Each number is 500 + 25 x the weight over the matrix's rms, rounded and kept within 0 to 999. Layers, rows and columns count from 0. Numbers have three digits each.

# layer 11 attention output (transposed), 320x448, rms 0.0903, rows 51-63,115-127,179-191,243-255,306-319, columns 224-335
505485500541474487513495473494524521466484509513490497482490500487478497512478466505530501467547510478479511472498470466519502480517526512507470504486490497526513503483495502526500471518503526513504505536496524486513510502517520511459496491500526499493475466507509472463459531499462492500472516501534530491485498532485531503508513499482
483521502522430477487539510490477475471492465523489520487484526496482514500524480505546463481502512524504528522487494496487467503498498478483553510497518536574509504538491524515496475491472478520498466501492523485499475498503510489479542528481496539481505501488506484505497496566539512517478492533483453506517477491493517526498504492479
480489442554493492503484502521510494515537490498479500504495500517478540506486514489460494500462484523509514497496499507480473453489465479478508514534467515495500486492524513514443519477487512523516486518471522526490523501476531496502514525398530458508474503459517524537506523512489496528489461475501457476438486478513480506531544514536
507516486520488506543487555501510522471462503499515507489510509512511556499550534506515513455549503502466516483523507517497506493494520483483496509484486496475488493534519500547470517499551486525506512481475453490516489495518516475522520478509474490504493466498523503497509479534520479486504471502491512508512521472523481485455556490446
508483487507488512512503501519498521564510468451491520495491480491496462518498494468538509463501465490512486504522489494491495501446460499517466488478496502538515528497520506529488526524515472531540477490480477502512484487479516541501535462503524470511508488505473476507472523506494533493492511508469467473514508499512497479507500489505
477498519463527504496510487498523543523485493462475489509523494557461457525537480487489532447505434510495489481512503497488526500535553507467475489528475541550496510479532518492505514484489459532502518498499510485500506506504479502517462537486529503520482510541527532510476495513513508495496500559539518528518465508516476499469515517532
485516479518508515508451466485500501472482493507480533496486497522506474520481489474503518507454475444514497496486503483488512483524511522478513473487509497533483472506502476480473472490527515496536541498512522489554491517486487513476498501485474505494497482510526492482515471480459499480469498495522529521454434510511460502472484497489
488511540471475488475477512531516522502541535523484501504483520468500492505493502491455477535492488505518515518492497503513481494464439493506529454507467493489457466504507484482502469494468491492496507486526480488510515465476533467540559457508509480527495490483480551501510497464478481508472514496468504471476537496517498489505539470523
517478474516505471530503529465524528496506486493496503523493505536523527485502510506487501537482514535502536494520501494519517492533515458488450547524503534534475501527492534473514494484523495488465489478506487514539531439500524498554502489507466471517496512482482507488498495514525517509513491455528463507515540480488538532527515491544
503503491477507524500490497510550487501477468502486519486476516477471512524523484510510483492470508544502487513537491504503459516505466503507489495492525530447483470490487480461529496535497519528459493514491532518505504483483522516545495492460497526547481515494500511489541499461530512492511450453520497511502450496495506494490495512481
507462494517449542503532491508499514523528508524482507522496499547494523480508517488493484509511432495478490502497517518510487522491511473497503474525535473473529499497471532524501513533546472521552496494505496517566486494506473493493493489470508544498491521495486491500485502480499483501526532482529535500478488496509490498524491491470
505505500489511496504470476494475460466541526473505500505481481445479519502488487502540515485465474486502517455507493493551512499545486499462493517480515525506510499505535488501525483513504485483531519489487472519519480516502479477551504474476525510493500490500510502491500494470501514471530504550487521447516531487460499507477490466464
497512528538513489519454529496489496495475524452487435477506515466476498502491510494506560485506502516505464486487469533538497504489459493504506431522536488494527483517498509489498495533484504520500468515484481515522500478522530507477493500528505514499522502501507501498503466466468517523510502513491502487479498467494512513533485479511
504514484559481474519478506453496546467461520537472485499494497501510481474503493465509547463564559535491546441499506483545477499506547464516536535480472484489465453491493538485482495515479466528546538525522567486557500514525539514467480473519592511523526469471477463453448562486480480498465514506436499451549454528498524477517518503446
544487492529455440492528487492471509455479485530505516508490535534462524525494532475514510465516502561492549480539526507480480507472469438460554539479500506531477474505572486519505507531502445504491477513491556485500518500515523533481561513460551531518522564516484513442445529504543468525438477513465447497523461466456538566461506511481
502506458473483508501484519511531474483528476478497494470467451502521550527497502477501470461503501511502523515455510504466497467475490506514472489496476499529542448535542512523471506494503528536546467472548512517489477498492524486542494584467539454500496472473480485493517481509485518481505507501485445468453452470478454501550518473527
513557510533487501509478553513507504466473466537531522519492496519494527454517505489488468471519464547482474508548508537473508483498531451466446516484486497489510486539500474504532521509549454543492484505495463473472517501517519440479517474539438482514504514524507486509516471489516505496485487486477504504484531510503483488504498444471
505416502521450510512510530507503497530492483485518507433489496491465507533505483455491497512505448498539510480519506483484471507488417493490500496479491516484548473497503512498499493507546466499515483469539493512518460502521514522461502505523615464502476483480467506520443531492501526541492529526470453538473473478520463478461482447494
468451531491533548465498491478499513531442498433508508501491474518486480505525535451492552440488472489529481443523500493535525433529503517511512495531464500550500480496526517464553501452462477497510506498495550498494508539515461504519497525475572432498473541523499478523490469502531468500461532527496495555512479502528481481434484508494
503479490517470528525465481465497501508462496470539512490457408514485475518475492491554494517463501484534492542480482525492518471499519479507483427529472534499488505513494488458541511477524557442497543548535541504473513553518527473506472529508421449481480514557509482470493471518532490472477485523559495515485470511482518527474499522524
538527543494454510446486496490562534546536525467549475498512534474461498477498499541500482504436508524474525537472483509502517495479480491525486510499457480512476477505515481493480480487488503479501504466542455517511546472496467459523538482491514506556515442498506538459498508534495522475473524475500542463563479496493476479540497462547
561467480523508538498558550480494502480506490531492492509532561538510521490489456508469514536519524583524520532527562497556518500525490447459505528529521556497446476499505483479518507514547479488485485457519473499518538450477522512509513517509532502466490507506518506492522508511506482521511485456505468503510507505490513540506518502531
508492481498489582471493530519504507489517458527477495522493556451484478493511465502486501483518538538510498508540521478564508511534455481538569540546462492473502446464500508487485488517520478514480489551495562461500515521462495520499491492492515499454478532514483535514540490496542466519468499460500516505530468491494476513444522543457
528440501494442511478514513498551515527565507485499521525479453544487528519509521499555447524554462422515489509512489501470503501511498482470493461542546490488529469511509537504499510489455481471527487490522492520584465543483476493535488528444491520503501499483496497502469493498514506500513568480489496472472449511550484516512480448513
470480515504499477505446507505491421499559516459492502469451522430500505511524511498510516518471442462534482513482524478533517492580492475511489503487476507462502481539503514475491493443544551483564504477531476498515488489530501475550492512512556499510500484542462442464461495436516546455523483536486534443517528508490470489452467476517
459499506502550522520496534511412470475485544463470425505486510485495508463543545500487490443471510488523488506525481524521499558503513567547514455500560525500532452509491543468512499486504526559551461472510491516514496500495551473456501492511589519518503478509511509486521470448477529505532517509489514482429554562479512532529471435490
510486490526481481523479483501509497478507497492497506486493498474485515503486483485530507495550526481495493484499457479535475478512525503499484497496503495529492493496482531513501459495498542497510493499507519502502524505498525525483498485478540521495503494522497486474477544485469492490492526501534531486497492526498509511493517524491
480523500506444477489495491499489466489509501507510487501511515507463520496520515500534483441503495540501525505528504494487483488476515496462546502496505535534502505503480495478485501503485494513508458502484489497502485501494479532476541497474513525495518526480510468521492512557516491492482501520479479500494489484480495499469505513467
496482434549504510508499506497530514484523499494505498491516505499486512493500518490463510487481490503481535520484484506507495457485470490494514511511499507490517502479523517537474533487480529521512475520503489485503516528487524473505473535424498473534519466492505519519508509507500547500491457478506486496487472485489473500529530514531
509517494507490485518474533499505501488486494511535511506516496508531551510517505507487516453520500501454495507534503509486507502500524463458492509497488525466495476518514481546491541494537471527504498497464469471505515489520510478540506474495485514501523483466520506484499481516500479487502470487490500502512512493537494491448543486469
490494476519489509527486509493479522533501502483506515490505488478487471532513522478517527475520456486512515478521479470490487489450484517485465501477510485492498537514487503523529523495518472513544473513510446513496491482490508536495508486511504507534516490520482473500490529483515532471497522493488473513536510511498484469511495487485
474490505482530535494510504485523536495493485469470489527510485538488475511516480464484492493512455502503464490516524517478513502522545508484464494536456537530494484469531515486512506501500451539513531496486508467496518481516494489507480531467521493507477499514517499517491481512508490493482507570525525526520478492515515502442503521518
491518460499516500512476492506505515485489496491518543475466483496501492513486475500499511535458482467514483539489496478466521495512506508498510444496495505527519486494515442485492488494540517484511543514503529492555479504503495519467504498477473518498494476494534510492522468514466479504470502529498509503458459505505484505483515503516
491505542470472507480487527523517515529521532512510483480481511455500478512495502504482478522497523537516495505478489484511495503463446508500520468474480476520469464511528480505502482514500505489506494510509497472521525480470525472547552462505515506513491486514494557491512500477492476514468483474469516502460529517494498483517519491527
506489472495522494515507516473534511492521483506482488498512509534520514499497489490462492529503484551531524486510518491526531478527523445474467517532493524540477501512522527503504497507528487500464486491492502515529503475507513488518483486510483466491504514477480498501495488491514506504505506461506491494520542474480534510495506493536
497472494476502526487499496536545495499508465505483499506478507495473493501502471511504480488477493540524486524511489503475475500512500532530502503505492511470472469480483483493521491514511517543493508515483538515488509485481514504521512477462536503479457528484518523508533482471538495502511467478499495493493452487495504506496493522479
473481488489454515505540510506499518491531513496496528522504501527493498486520538491501493500490419514474498480502508517530496536504508469497487454507536465490529510486470524510477485510496463509537472503494486498546494488515476464505488517475495531493526526506484484500509497509514500505536551488553548501507475483526498499531497494484
479516530500515520523479487502473476467516516491518482478491484459472524516478492514546502473459493504480501472481501485538512516554483490498498535498490540489502496514535472504536494496516498487499527497496488479511488505511491494547495496476499488495483507493481490501505472473497499476503489514484527479525504493473478529459470492480
493513517530504488512449514532491489489491506466485459484519515469478476507505517512502526484487508503489477490507471505524504496504467484502496444513522504503511478489509516486501507508486505485518489492489487515507505474511500476463497485513503535513511503536509520499511511469469491504527494515510510463500492492488510490513526492489
452504497536488515486478489514536538467500499532461496485448536513509495526487477489557546452574541459453514468464511476486522496525505489500489541463500471521507487463454512519484480495531539508513514508491523491546474459537550519463498530525538527504480442494499495462434527486466517513474486465543548501505463500488541521503528518457
449532505485441468433561483493479466462491469536460489507491519519462551511525452517544464483485516495449556515475487525480475476509492489505572502503486521559481472553507526482556486517486464533485531515506549503466490543491552484484542524470524529496511481497506509459506486572578504526460481520470439462553475513497540530497489485508
465513467538461516485461500496514456511526497523499492471520469498495542504501522503470489486486479515515465483457503518498512453444510410490486542558481508493525504516512504487463493460497520521513489494501532545476499482455517486517523538449506435498475498480506504514491487564491499486484492507460445481427460502512465505519513516515
493510475469465556496500519501516539469455499544503503506526479516549555494518545545570491422561503515478456533544469496530554516495530525472509538545504483499482531534506513550509526493547504572484523464494472484498479512501519418517550484514471474524529482531499501491504453555540517447491474509489501518507525474555509494455549460420
495495502506454511471542495494487492549503481463513488469460480531504421503484470450491468476520450483493474516514532504508497506413486493495479522461498503523496476490554478531546516520556488507536528464494460508533470491470536524470556442501519480496480471474471491496459517470486507491481501531473479485511460517533440450484516516511
502523501470530510500479507490527529525489505479498526518505483556465456524516511461494589438539448521470483447504527502479502540555549499447517498500457511527516463472536524474476557477472499555490499504488524483514481537511485529544464504490511506563478509552532550508461515511527544500546479535551508514521456520506457542467487478539
506492500518485508520437479494471556522465505486480573468489469518480465507463527484558497497467499443509440471467515510493555462522532508488522484490483481535467472524504487476501461491514501487539538494517493523524504523486495521449544515503448487489497481507474460475501485430470528481486489437547571571479448519506414497496472512469
516542507461467490514490489490507474512511542520498526546529545479540463531503509486473479509509507519512519538490478516527516525454428445515547500512456502467447454516499475474516436499461514503477508475541456515508477421470530471550556468510497536541458474533533530471494494484451511511432480465473516493496526502513534520516504471529
536468446546507474538485524483505526462501503537502496493481526567504526462507476492484528529453501557506519479514501457525481522511525479484475596505529502505456496537490522459518492476541499473458492482489461524508512456490526497565515483517506479502495499500522500492463479467552525493490479492489477510458543513511507506541538519509
525498464491500520466462520490559499460467474503488530501495505452446509503515499476501502478499505588525453483535527451498477520515464519527502515490513531478501481490465500430503501515516523565463509522540516498539512472442565471547530516461510539532483522466497501509529478459536510513528478503525493494501470519477469525477526556504
524471455539454520515495517479494533579556533526454516473457462512480573496515506475557483439511453467482440460469513498477483527470495472502429460481558533509548511522495539509511492522559461487469505492549530479596507513504471506514487466449510536510468521494496516494443463490502478505515534497529561527509424544473483544545476484484
469512466493537518510487469496490448455566505459485511511458469425488511512478488487545555498480470485509512482499481487597523504549487530481511533505552521531536526510532468509477469499507536534533541488513443502514462466500517418513492515510512529528457489495498524500492493446513534478549521559508515472518516462454522528443515496437
516520527552508478513445515454449553508463496488521411510535516513469516490505500470489543471510489493519490515530513516527466489522459497512469430494503521484528468489505522500500473536488498531493477506459528494517499487487546507473489463520505528515547474493475469499477464431466526498518488483507497549473521514523478513567470455509
491505495532486487519477496508484508518503494477528479497498520518518471510502542459512471491501525496482488496484476463504465523513480487452466507483472485443492531474497494475517511502494505463494482496507489486478501514498483498522497521504489504480477501547510519485533527512497495483498487497504490550499490503515480520502513496514
512490494524475466517488502481505527469487515512490499499491515500499504491493486489527509477526501515493507480488488468528503490520533492501508517485484490523485468512509516529515504510498504517514493511496534497500507494511540530460499476488526505496494475496509479479455542495493468506492510507511507494487464501503522522504504515481
506532501515456473483537525480501485482520498520506513478489508506492519487512476493526490492497527528517516489496503481500479497492483477513540501501495515548500504526499501503505486512488483502509492512486536486505465519510516502481558478476522505485511509491526466479491498559552489520475509520497465492514467515510493522498494478476
486493460545482500488512518498500490522511493507512482504499503492476529529501501486484501494471469492508512511493495525477481476472498464492472529535469532514507511493504516498465494471488503511518480498500513481508508501487522490504496520452501472495493495486490526532496495516492517506488491490494470493473495479490479510512538536498
483536486514479493533504513513517519468499505536522497470508510503523542491519497501504489468553515509489492511503491489516490478513523490498496515502464493476493499544517496516504490502553488526488518463503470498510477503510497466489527494505483472500501481499514481500502490540509502472513493476483511501502505478532502501488531506469
481458470501497514487499506496488509546517495471504518482492508507473477529505496476516484482497474468505492488502493500506502489463479510518477505489507508483504490510510501517501506499505481505506473501480486489515509480480537522522548484513509483506491531500478497513470491491494520498495485494461476497491499491530502465492498488492
478487518478506523490517503498492530505486515464493496496509490546482479515505490489489532465508453517482506472500505506495515504533524488480483504497475511520493484500540505485530522485476486523472522516495501468490498505506506500483493528482518503527500507533520522506479513505514481507489485548522498525528472500496515496455493523525
489523494506505513513459483495508512488490488501508529493473492520516500510472521465517494495454495453513490500487512490468509481503507504493502474483505483497509514511492470456502480481541523460496532527523528488533494523506496503482502470476471482481488490506507502489515485476495493480460479486535530512498477520514470497479509514506
493507503485471502502488523522531498519515511518488498512527525489484487529505519469483481524492488503506505506492497509483506498485453504505503476519485512501451466505521507501489483500485482487504486495507478505524522482493509486551551454487513497517494485493504512485508507467486494496493511501451520495487500498507505479515534505528
514483484512480469514503525474524502502510496503506492497525492521525525492491490499484496505496498525518527477511517476540513485552509464504496527535505524533478500510498521504498501492504486490480502499508466495531511466513531511565513494501490460523495512504504485496489476487538512529509483471502485512519516493504525536520488486520
502487486489487520524475512515527506490493492493491515490506520475483497507497490507504513494493502526502501520525522489483475520510487516499482505503512502462502469493503491478504498517487529532480499506496528519500486481480541514527510494484517519510508514492485493495526509472531467505517455496509490496488476499508503503498487515504
490446515486454557481510498491486506525531520505487508500492477542484536492509528491499490492506457480481467501492506514516492518506508477480491479508524488495543499490476504500528491501513478491525485508488497504538472526509474482495515476470500508504508516499475506499471518513510487499516528475515493503484480485515502497496499507474
520512491496517534493483501504499491458522517496503508499467487459488510488478461495517528461440477513478537486503489500522519510535498482458495522496515523496505501481522474486537498522508517520519511507495480494523487494504500502527509466473497512497499485484497492497508488480494514474510506539481521454507528481478515477465493490487
500499509509491491514474498491479494488508507481482464467500509476503483516502498518494530479500498513491485508481488498522489506505486510482501457502523517496503486505503511511499500518486527512492483496505499497501530464489512488479491502524497511498509492494490500505501480488490512523536518497506495508490500484504484490520481472502
# layer 11 attention value, 64x448, rms 0.0468, rows 51-63, columns 224-335
520483504512504494490533488519582472485522507523526551514497487524510465490501503469528463492527462464524462506496491444494485489512518511495511520473512505508499488469505495517532538504503532484523501494516500536499497506487530512509497503517499479503498538464540468481513466502474515532486486478520478508486482483535490468473534524531
494506479473548512522459521526462484460494492461523529544489477507517452492507504497465500500502498490497530510495534470453514529500421551513474522504457554500489516498495467532479464531496496505529484510482492510473490541522473485488521510547498470490506482496516500480516492463493489448486512413490501506516467480540496491503502508527
554468525519506486479484504486540508476504475483508470511504464549476514505497504524524531499479502525449485462522535483454461494491467461507503470481511510519483492474516519480524542507499500493506527490499495471477500532509487495520525474474553516447525530480502488569547469523480487514521456490508517481482502502471548508469476547485
505498482465510492521496483518476486455519484498486538474518560532522515521489517456484517478483490506502504452458472565502496455537542521531507479500458529496530528465480474477518501505477498501487481533495490457483499484511499487488469506503503568495500510502513511479495466489501524524512505481476502487475523482556512527462500519550
498507480495529510527472471525508522529499493484479508511526526489526508512515508535539533468536518562486543508509497498488506480496518506486503512504483483497500470478521473474500521479512522475501486559538523472487499482446487471531488472524529506503519538509537462502484498498511542488462485461512500494502499477473461533486515489474
493470493479468491494511508486478501477496495551499489458537503512479513554457495492481453508499494525470465560522512558539499529553516487495488502472473546500481504509513507471521541506499455468512486492480473525482486491519520522498492516493510507497494502508531447507514548494527499512488484525467479498508515497525506504493515552511
519485484482471493462505508538493499511493498507450528501519547514507523475457485502511507527543473499513461476561475537489481521487480527512479532508482512498492496518511469543457535476505498484502485492478482465526510514516503519500484520486479521515505529523499504489561500497500523471504499450475472481506468483500515514484521505484
481479548530472507473477518509519525465508472466431497499524487541494500483492517463473499517501486535485474500529516501531498477524483504480483481496516483485517510496468509510506489464529471476500520470499471488504524522480513537496499530512504503483528528526469482485502502526498469528471516450479468466490494561490500454468484455485
512514489481495522503500497550531503484507496532457517547447469507517511502478514537531504489486488472541553457471487541537494505508473509496557522447486493514506486529503502471552554479535506507482519534460531494526490485501482463490503494531486532496472476505466507508485539481447523509477504478494506565499486485504516459481474502548
548493499452493498508523525515502487475496471501507480463478504472515475509492507491467549527514463546476470502504497484467472527510483510521477499496472494509495527523500442527500541533456474520490489533497502531476488503503486486476498496489462517527493483485500503468458456501503458527512469529484508489517498536489512504516474466480
486514543505493504506521510517480497518476499531469515490440538532460549519527503498483557493479459511496474561478549477480485513504502535511499484458476466494473471482493538494527542513499500541461505485475517509499463460468457474484472489481521459502525492442502480510469469531491524492487481490471500497501506486508454458436508509459
523504502493515494546518478510544469493508539487515461515506449528499476522510500480488476511527492543474543498490476497448517501525531528472493496493506534479496495470510476544510518531509469539500494545483487481524441513482519476481518482477513497522485509506452500480537519530536460459506488469487515521475527486487531479540502484521
490531527475432490508503513493521491497523508536466505492500526523488499499498498528496491561524529493523445487484482539479487505464496516490484514539489543505512482494497473543516485519472514492475565457501490537490454511553480532485524492521515468485475488511533518459512504532470482475500509471524479542491475522534547516489518489467
# layer 11 MLP gate, 1024x448, rms 0.0568, rows 0-15, columns 224-335
523480524503490520544488521475513546511475511508477517490454488501523497504506487514505488500491548457507519537459474512466511505497501457488483501460491528504530517491472476496483494491513515531502504477488486524501519481494542521518549486539470505455477516478523493531479505511519492497546470494509502498471533486508484515539494459513
481516524540539566492498462494550489505527511492463489503514511517522466521484501484464544469478523552456513494520495463516508468511517494524467503481492502544529505480500495494475499517514485501469475456513535498520480524486489526476487533483487546538538482478482480527494473514479506505527486489496481538483505480478541502505495494522
503538503465488544519509526468463537491529509482550496537538503501534527483473506486525515456523489448513511443477562517506482478552561478500506529529496504466492516518544500509523486533512530450442459515521515475520439472455459486547489525520471512499523526500477484514518521499522488488531483438502492491497464522473456435507538523491
537525515482496485526474456457498550474494493537528474527489494526493461545511508500516488429492561539508519499477482483476485513511479486497493515504515487507483503480504495528492498528478508483488524514493503498526485513496540487435526555531457516457456485488530477477543470492518504493439506497556546508492489495471515505524531496515
538537469501503553507530446492486512544488522475507490522488532532513509495500511510483436503483520470534501508510511498509477531470528474494498496479485499513525520487489471487534477565529483483500492508460475536485529475506478539522498496522495510490527499497498534514544507500489489470492470463491493535499514475503487491475517461535
539494496513514515515481489516501536495532538513512549516482496541500515525463488520472497505529525493524460513532501461507497476464461490556490522473510518518496521507542498496483525497478463539458520441512508480506499510515494498538506493497457510479521505529492469489536541477486510512508507469506488537469543475523528504509486493543
487539478468509498485506483494511500502548540476519472480467531431515511475569499486502480491511518487507547471536475507490511505498514496478536466496496504487496521487513511447490511485510496494459520493540522542522502527503505464469496526524495519511528483509507486507510487514529531465540470522500526503481495563524461526517489501470
532487490516491479504539538506505511490505481519503550475515491503475504519492516505514507489490475479542483491498497516473452487514485502511512490491525511485500496524519501509553495531524530525462479509509528507482502446505524496515547550525499491471482513510486461495510533496497512519480509483494485526509512507489520484488471505500
489486519476492498443490489470523515465532512491473450536512489503534494474485506510464493476535498510455499502509495489484504498464514525503531495511467486485497504485507503471524532575590470478486525509451503533533473512488478543434494527544525509477455490500477472497503529482506502466534485484467480497489474514481459535499506491480
497465494509484549492500498486502499501499474510514565494538497528472479470470517506474542482523489526477542534505501468534489461493512492518507477489514499514515520487515514497514536536566484541469456477478532556530474514502484526480485503506508478514497511501497512475507527526513514497469489511487493534543496516442510496510495459479
482515523498487524529527513517505466504508572515492482543495466475508539504516502460489480503510473467487515537518551468442470500515487480524426503510498504494515512462493512511518529538550508486549493484517449553506469482471523509522451494513429541503517454525481526538491493503515478459477504506484485485489493477450499442451450517516
555494492524556524528516470487540495510488515535514473527521465508513469514523460475471483518500514506509492497452497476486525523505515514454501514490433500507491518547499489524509510500509505500489504479507485558521505486538484499523481483536470520486506501546486523489496472528519463496502504500512518471533510460514505508483504478495
523497485551502529487504549493491483471471481499473473514503499528485498531494470515481507454534494544488506538530500490510487488518481537511490522502484515482538546458494493503516556519510536494495476499529510504492494492490488493514538574512508504529462516518513508501470485504463519519501488491488486513528507478513520520470491493540
512510500488473510491492472499512479500519483528510488486530520484507492512534499529506465484463457502465520485531496511466501497532500490497479515507494497515572532547492498449531498532507468540516489492495466552480556500442473548515486480506487470500498493579465481497506464507456477486499541556429525499512526475470484490508484497480
494494457518486541493495506497495443476488570496496470505513478523480510486498472520498524524428467470488507478524523506471498486461532542500521500461512535480543510501555561465501508463443492507459463510531511515480486521521525525485508481469476571487523473434489524512474474501544512512532500524493524445487538540500488463499472524497
466535504513479531517505502529501478503511507477479534496451474515489508463533502547496492533492501473497519500508489520488499454425547530519455509513483549451502518487509522493489517478500513479527502529518493559505467534504482467486497510504465472465455483543494491514522474539494490486483525504474502520502494482491465544545558494512
# layer 11 MLP up, 1024x448, rms 0.0618, rows 0-14, columns 224-335
479528478534522488503537492481492481487523508472526498461515478509542493539487502519476505513531500475511499486483505494487498498502517524493503504523500519531492490503490479519478508493529473486496508506478505491531517469488497479504478522491505487499510494520505489506522490526492502474484509503510476533559505492499487504490481478532
511477469511486494484476491516505500531539505498521496510536521489417494485531502485547495508520479496529534467555488537503517537505525492426541499518439473462471478487523525538481485504481507492506538519510538469514488459475508477461489500522527560473534512475531499521479507504498520504467488464504496496486490475514511445500528544507
508501448505484545524529409501496476469550440483538498476471487528512475513493480514492498530541498520495497499504520495469505457488418472475508520494510463530451477521502524481512503513484494507504523499478519515539472528489518485499520514478482531492490564498488503510480456466550502472469489482441512487472503490538450513533511471537
507520442478492513486546510465510493504494511512477525499498469471508533469503488540473493507507460487506479487510495474507510505491501524531471492471472494501484503485544456490493507534491497513506445499500519526491498465525525508500518509537476482516474524500509487526504483511516529515512506472462452504503501491533508482486517490526
483509482512484500510509500494522503510527486488511465493493546524489484466481505539495486545548487507509531532499468524466519564502486501500511524465517506494522518454504503477497504501520493538480486509489515450526475558476471513514518512513486494509469484484511490475521497537490497452493470508490483489486537520501509573517469494524
473527500482487495534498488479514508520518469524490524552532492516502509504482504496494502514500497533502492501469536523478521502429538523492514514540476495456516487506494520468496508505495504488458522506468484527505509469488489505470486484545536477522500463472488473501479483498512512493452502493458487488479463508503496488495515531509
540450492526505497513496500487453517575551503516539503473500494475492459459492510476497530528462459470469531504474504474459495497477493472527455512512514526478540491495475473496545496486502516460521491508474471480481467506470506468491454525530527477489534461498509514483514487534469496447479481471486496513496484518476520529474483512490
538478506494536516464512493484516513502487503470510505498492508489463479514475498501474474492477480475541489517479510525487510493480461483503496462467503450512519518527523490462550507506496475485520484507504516512500529526484481528498530488498510505524497504526478473520508496512504550524484500519489474494495474495512512520516463521522
506508516533483485530488548531508534468502539523534455500464480494517504509461498475495509472464527483516519533491478543495540506554480477512494493497502523516494527524511482488510471471463458498511507542514500497497544503514553448482511493476514475495590479519545510483457469547499518517517460520497498531529485444510496531499492486536
519553486499523480514527510523497511493522530499487479481486477506479531511546509505504487464469478484503518504532506474471495528497530499510519527506516465496534503522528512484541490482475507484506516492517482454462534442482467498530479480524502533492516498489524478570490530514447513480480458477530531471466500506520511489495526555479
522503457496482492468538488493493505458515494489503519522475521489500480528483561521499525505444487498533550488534485456509544432521579496505498503498485561474495509539495514543509518495479466449470452560499492490480553544506517474480507468471466508478491540530539497508490515504573473506504480454473469495504547497483544502510509518466
504479496492450477498525465542487503526501524484512488471543499515504496481469501462492511486481476506550467500514469497488483488493477499480500474485460492522460488490467540537522489446541533505514487498466508471511493496497514469482492461481491486494501484457525490538507473517532513528511511515518494538475491470504532476488510482538
491498488511465504516515515489492458490500516460530531501467495526509513460512456522527517503478461509499503461491483518544551510451525506473493462526493529504516492488489494500520521510560480493464519472532491522487465501491477505461471541502486472481560512489508539502502474540481526487482519518516528523499520548485489493495519480499
513500503525444463458529550492457551489492540508484517484482516520491483530513548549466503528492513517473521506509469478510486520474499452477494493497497500477522551488544543447475520516494465507522502508543497535528517473490468549531555505490503521473570472489471526505458483474513508514506494520485471499522480483511487538501473499511
499460508530511536474510521535482481546457550481505499493525504518493509516434545471506470509491481478515508503511478519497520525510530517523490446504478515482509491510524483515470490471492528518520545460537511504491514483511492516473502516462500493545517427501502488501498506506528515483492482511501489465574493515441512515502491518458
# layer 11 MLP down (transposed), 1024x448, rms 0.0601, rows 0-14, columns 224-335
507505514518495515480486488518498514497477535526529467481472485497542535529469517524490503487546523508515527490498425495519483510502470524475512507513490540535507528482480517462496502522537495506508518471486479538512484490484529489524506441487511494505530484483493477485485509497472511500450480510456493511484531474463497508488498499558
498512521566514492424469482485490475497494503505494532472504469501518473511490526508499509486486497533513539508530469460478491521489457520490528509500472533516484494523503462475501520503504483505488535487540477458506472510476466496508521557492539470487503517513511493504511434467496502466515533500510511465488473467491475455527474494506
505512493468466530521465493521506517521506483505538495469503530470458516524522506510514490469480463465503522498485533520483522477508508508490506516538511479465524516481509547501500485494481488511481526525485491469495428476468491497524464515489477534504489496468487481534505480507547468509474511463471500529506498520500488445485450421442
478530492480536491507523489483488473461507484504501487484490516476496482519502484473488517496500495531502470534494483533491471483480495458521524493496477531496518537508507440510485460538541495499467510514522530480485502476492487528473528511516485503477524482504536496468498532530493501473468489485506510494511491516543471513501477478508
530494500531499516474476484530513512444507495470467534478498540473476510502523523505528441529513487483461496500479485443484487518542525521500493512518502487519511480487510464510472525492461502501493495471500510501496484502488503526522511464512483534532529514521474483522474461525527471520472481493474531517547513538556511465517569498516
500522491502514471460485482507495496490503547449492495463492490490513482499480454506518504507508502504504531503494499471520500464507501434516491514482506498541495531511507474500484512508497500508540486476536461515492521513509498464511463483455498531505519513514497520506500524492548510517533496502515522501517486516477513450498500502508
468478483489481546513483480507507462498517476495499531515468515522495493523465511454552505525506480529489503484549507516459458474512551494509516506518548485517508499528557504509520536511493503529493489498491467441458505465479515493501506538476517417537487548512489489496493517505492470506451527520492478503462539505542513529494492550465
543520484511479515500483509532473511524528522492508484505522539498464508499470503519471501510544489455526481495487516516458474495500418479486496503508500483524512476442523512507507508490504480505525530488517563496465472514515513500494522496468458510491508523519468469555512528494480483499494521479496461531511476514497516484528515492519
507561520486480488508489531495459500493475471524530524497532490487478546437482468455491503509516470469545470527546491486461520523528475477518466483498518522531454534531501471480516496520473490456501502536501523503474451493473495495526515511455480496491540466487558494439515497484493513478496492452497488474511544507509495486474462457474
470529503472485510522465508540501506497517509450540532488558496475504510438420534514488531515511503509502520532474502530520487503506504493498478467524513490513483514461509487490493511492518500498516504478485515516508468503482496521508469510519489487485499514493466501510508518505499504537479506510496491554492476500439503494493502517497
510464547492476546541505517475484480540531486550514508443479525472492470495451508503480525516505495490536533489503531461455469461488500533529489508484486510466504492514510491500493542511497440524459564487498484496468519432516488516492505516479502540518516439497498519514514522534515474478500456466453499464493526474503519490522476545510
496501507509518431482511486511488519464483503560466508463519524483520525538494500463529508520504463514480474474493497478475540507451530498551508542473495502491494492509461490482549507504472513485493497525489500483485493510508529508522480520471475534508450500527470470517503461493499481493496510491503505477485478492524526499526476543467
487490504500474515503518517486505490501512516514509464526518492505496482516500514489505507464488477510470502516528488482524505513511518508519454485465490495471476531494526492507515514496490449479484510525511523484509523517521521516514454485453476505468469492499543528539523534479495503544525491517470500521469542510495498516522466484493
458503484472484486546484504515469500480498515512512498497523469507484519471483479469514535496521506473523506528492514483518532482503477498502541547502462489488474494520533508492460504510526520466528515506457521523536572501510484520462494502496482492523494508506496468457499471514501502474512505495488486457479478510512510536480509480488
469480480504474550494528493563508507469508504513504478487540503526487482477505538488483505496491494473465499508473523486515454469481476470541477514496468457461497496479501490493531506414535485479486449473511500489503498487497498479499499514461493535521479481520498460466545465518495487552514547494491510482495441497502512511531519546524